Weights of a small GPT-style language model, trained from scratch on English Wikipedia.
Size: width 256, 2 heads of 128 (1 for keys and values), vocabulary 2048, 8.92M parameters.
Architecture: RMSNorm before each block, rotary positions, untied embeddings, normalized queries and keys.
Each number is 200 + 40 x the weight over its row's rms, rounded and kept within 0 to 999. Layers, rows and columns count from 0. The size before them is the row's rms in percent of the matrix's.

# gate: layer 2 MLP gate, 1024x256, rms 0.388, rows 743-756, columns 32-63
# up: layer 2 MLP up, 1024x256, rms 0.42, rows 743-755, columns 32-63
# down: layer 2 MLP down (transposed), 1024x256, rms 0.197, rows 743-755, columns 32-63
gate743,104,258,152,216,176,226,240,191,167,255,181,251,255,228,225,191,217,176,222,124,201,115,171,300,228,200,204,189,167,219,222,188,189
up743,101,202,248,215,141,138,175,267,210,221,180,223,220,238,171,188,301,162,216,236,175,196,263,177,152,142,217,226,142,205,213,247,203
down743,100,134,230,141,185,251,210,215,190,201,164,213,173,141,263,224,214,193,229,165,201,230,211,215,141,209,272,173,193,231,213,105,148
gate744,107,209,106,186,192,276,177,143,201,177,253,235,226,219,289,209,204,158,220,186,199,170,243,183,191,139,180,182,252,194,194,223,158
up744,103,206,215,227,216,146,185,249,259,173,264,256,144,194,262,190,197,209,284,297,158,217,229,206,187,278,282,205,187,147,281,201,185
down744,098,204,245,166,167,187,172,233,231,208,166,275,211,223,135,228,225,216,174,283,184,293,233,163,170,160,237,240,165,173,122,68,157
gate745,105,69,187,167,124,196,193,221,164,244,210,168,204,193,148,119,203,205,297,197,218,235,243,207,252,225,216,240,222,153,230,244,190
up745,105,251,191,162,189,221,197,247,270,175,244,177,203,235,196,168,172,211,188,195,194,274,182,257,201,141,250,184,259,188,165,181,174
down745,104,282,169,146,224,203,252,199,232,203,192,222,210,178,182,143,215,147,229,184,159,264,171,192,169,243,153,154,221,257,103,176,175
gate746,103,155,206,160,181,225,158,212,184,148,220,235,201,279,214,215,244,184,238,205,200,246,199,270,205,169,169,212,220,188,200,208,190
up746,104,182,293,157,160,320,180,237,215,204,201,186,246,203,178,207,265,158,205,200,240,189,317,188,145,251,265,244,160,186,225,230,186
down746,103,165,181,202,164,174,177,252,172,122,153,230,219,200,115,235,114,194,230,123,156,206,161,196,178,248,166,228,181,146,185,304,133
gate747,094,244,220,145,188,114,150,185,215,240,178,183,166,203,161,222,173,191,210,130,255,208,220,271,254,237,232,175,217,211,185,196,214
up747,092,231,187,148,195,156,219,156,229,217,233,185,229,197,217,199,195,212,159,196,165,126,228,128,269,180,237,152,227,225,230,213,197
down747,095,211,222,142,250,229,154,206,246,247,184,277,151,172,280,228,208,197,293,222,216,198,93,189,200,133,149,291,164,201,191,147,179
gate748,101,220,233,186,209,222,188,192,213,94,191,106,182,195,185,205,235,193,239,179,209,233,174,216,258,194,179,119,225,160,155,211,261
up748,100,191,168,146,191,177,218,194,233,164,208,296,240,226,127,215,185,172,107,174,161,237,218,163,236,146,196,157,181,232,200,193,125
down748,101,175,167,193,216,154,164,197,260,212,211,220,189,191,232,292,176,214,174,221,185,203,291,205,247,155,229,300,283,222,213,215,168
gate749,103,198,139,232,210,225,240,350,143,87,226,166,186,195,143,195,243,285,293,201,157,158,209,233,212,204,238,241,180,201,256,191,234
up749,103,153,240,221,204,229,208,115,237,237,206,218,173,178,207,238,153,233,243,242,221,198,236,163,179,207,289,243,175,207,239,204,187
down749,104,262,170,174,218,222,117,156,217,174,209,239,182,217,263,229,239,172,165,205,244,202,242,231,156,231,172,240,169,142,196,240,215
gate750,098,185,199,231,186,233,175,148,215,190,199,246,186,164,203,185,189,203,125,241,140,254,219,182,177,220,172,224,169,260,262,202,181
up750,099,242,146,152,239,233,205,212,186,155,227,276,216,174,126,188,160,151,200,184,225,151,165,170,241,213,166,167,245,195,202,225,257
down750,099,233,148,172,222,148,180,257,179,329,172,258,188,151,153,200,272,229,231,186,259,162,319,179,204,224,230,147,289,240,192,124,189
gate751,094,230,175,151,187,205,187,275,173,178,143,181,90,197,201,234,190,212,213,191,170,247,189,153,131,263,138,229,235,245,227,137,199
up751,087,263,141,196,143,224,174,125,206,158,214,261,198,188,215,231,219,194,205,189,171,203,190,143,203,224,143,161,256,262,195,197,191
down751,090,180,170,235,126,221,122,155,202,194,226,179,193,205,162,176,260,206,239,286,211,272,164,235,250,186,240,180,218,130,221,173,143
gate752,102,182,232,191,228,207,166,275,182,151,210,174,162,228,227,169,156,204,182,178,227,261,196,258,227,191,279,225,144,218,230,200,250
up752,105,218,184,220,169,201,163,219,149,157,168,236,231,143,223,208,210,238,164,180,143,224,165,289,206,192,213,201,181,157,194,172,82
down752,101,95,152,235,149,232,204,192,226,126,258,114,171,226,189,178,243,185,216,171,200,196,262,164,244,226,251,212,225,227,193,183,211
gate753,100,194,183,183,219,121,290,158,213,234,226,254,183,213,234,145,219,163,238,148,211,288,232,168,185,209,236,181,143,229,178,195,229
up753,106,219,229,211,286,165,195,226,192,189,245,214,172,160,255,213,209,158,199,243,198,96,191,219,242,158,188,244,209,189,183,189,195
down753,104,124,195,183,210,213,209,172,112,198,188,198,186,245,265,164,232,130,210,149,267,253,208,181,198,173,167,178,179,213,164,204,130
gate754,098,113,130,158,170,177,184,185,215,187,190,177,252,182,168,230,178,223,183,221,191,299,212,165,136,160,127,179,145,223,128,155,225
up754,096,215,112,264,130,202,201,231,194,150,215,202,258,201,205,208,204,166,159,273,226,174,189,163,198,171,191,185,302,197,177,186,210
down754,096,230,168,241,245,195,260,240,235,171,231,221,211,160,198,227,164,142,79,163,146,217,229,161,236,230,173,195,197,219,203,129,244
gate755,102,207,298,180,187,201,239,236,187,202,209,219,207,198,198,143,164,240,201,195,191,252,210,178,287,163,148,174,146,185,156,227,265
up755,102,257,222,209,174,216,277,153,174,137,276,217,230,245,194,197,166,230,275,177,236,158,230,221,141,144,285,201,236,178,121,263,232
down755,103,181,216,214,198,243,188,225,290,206,245,215,207,204,215,178,180,169,221,158,259,219,254,157,212,255,185,259,203,176,213,89,178
gate756,099,232,148,222,245,208,159,280,71,153,216,173,178,184,151,253,270,159,211,259,230,210,192,234,245,222,134,215,267,213,273,204,186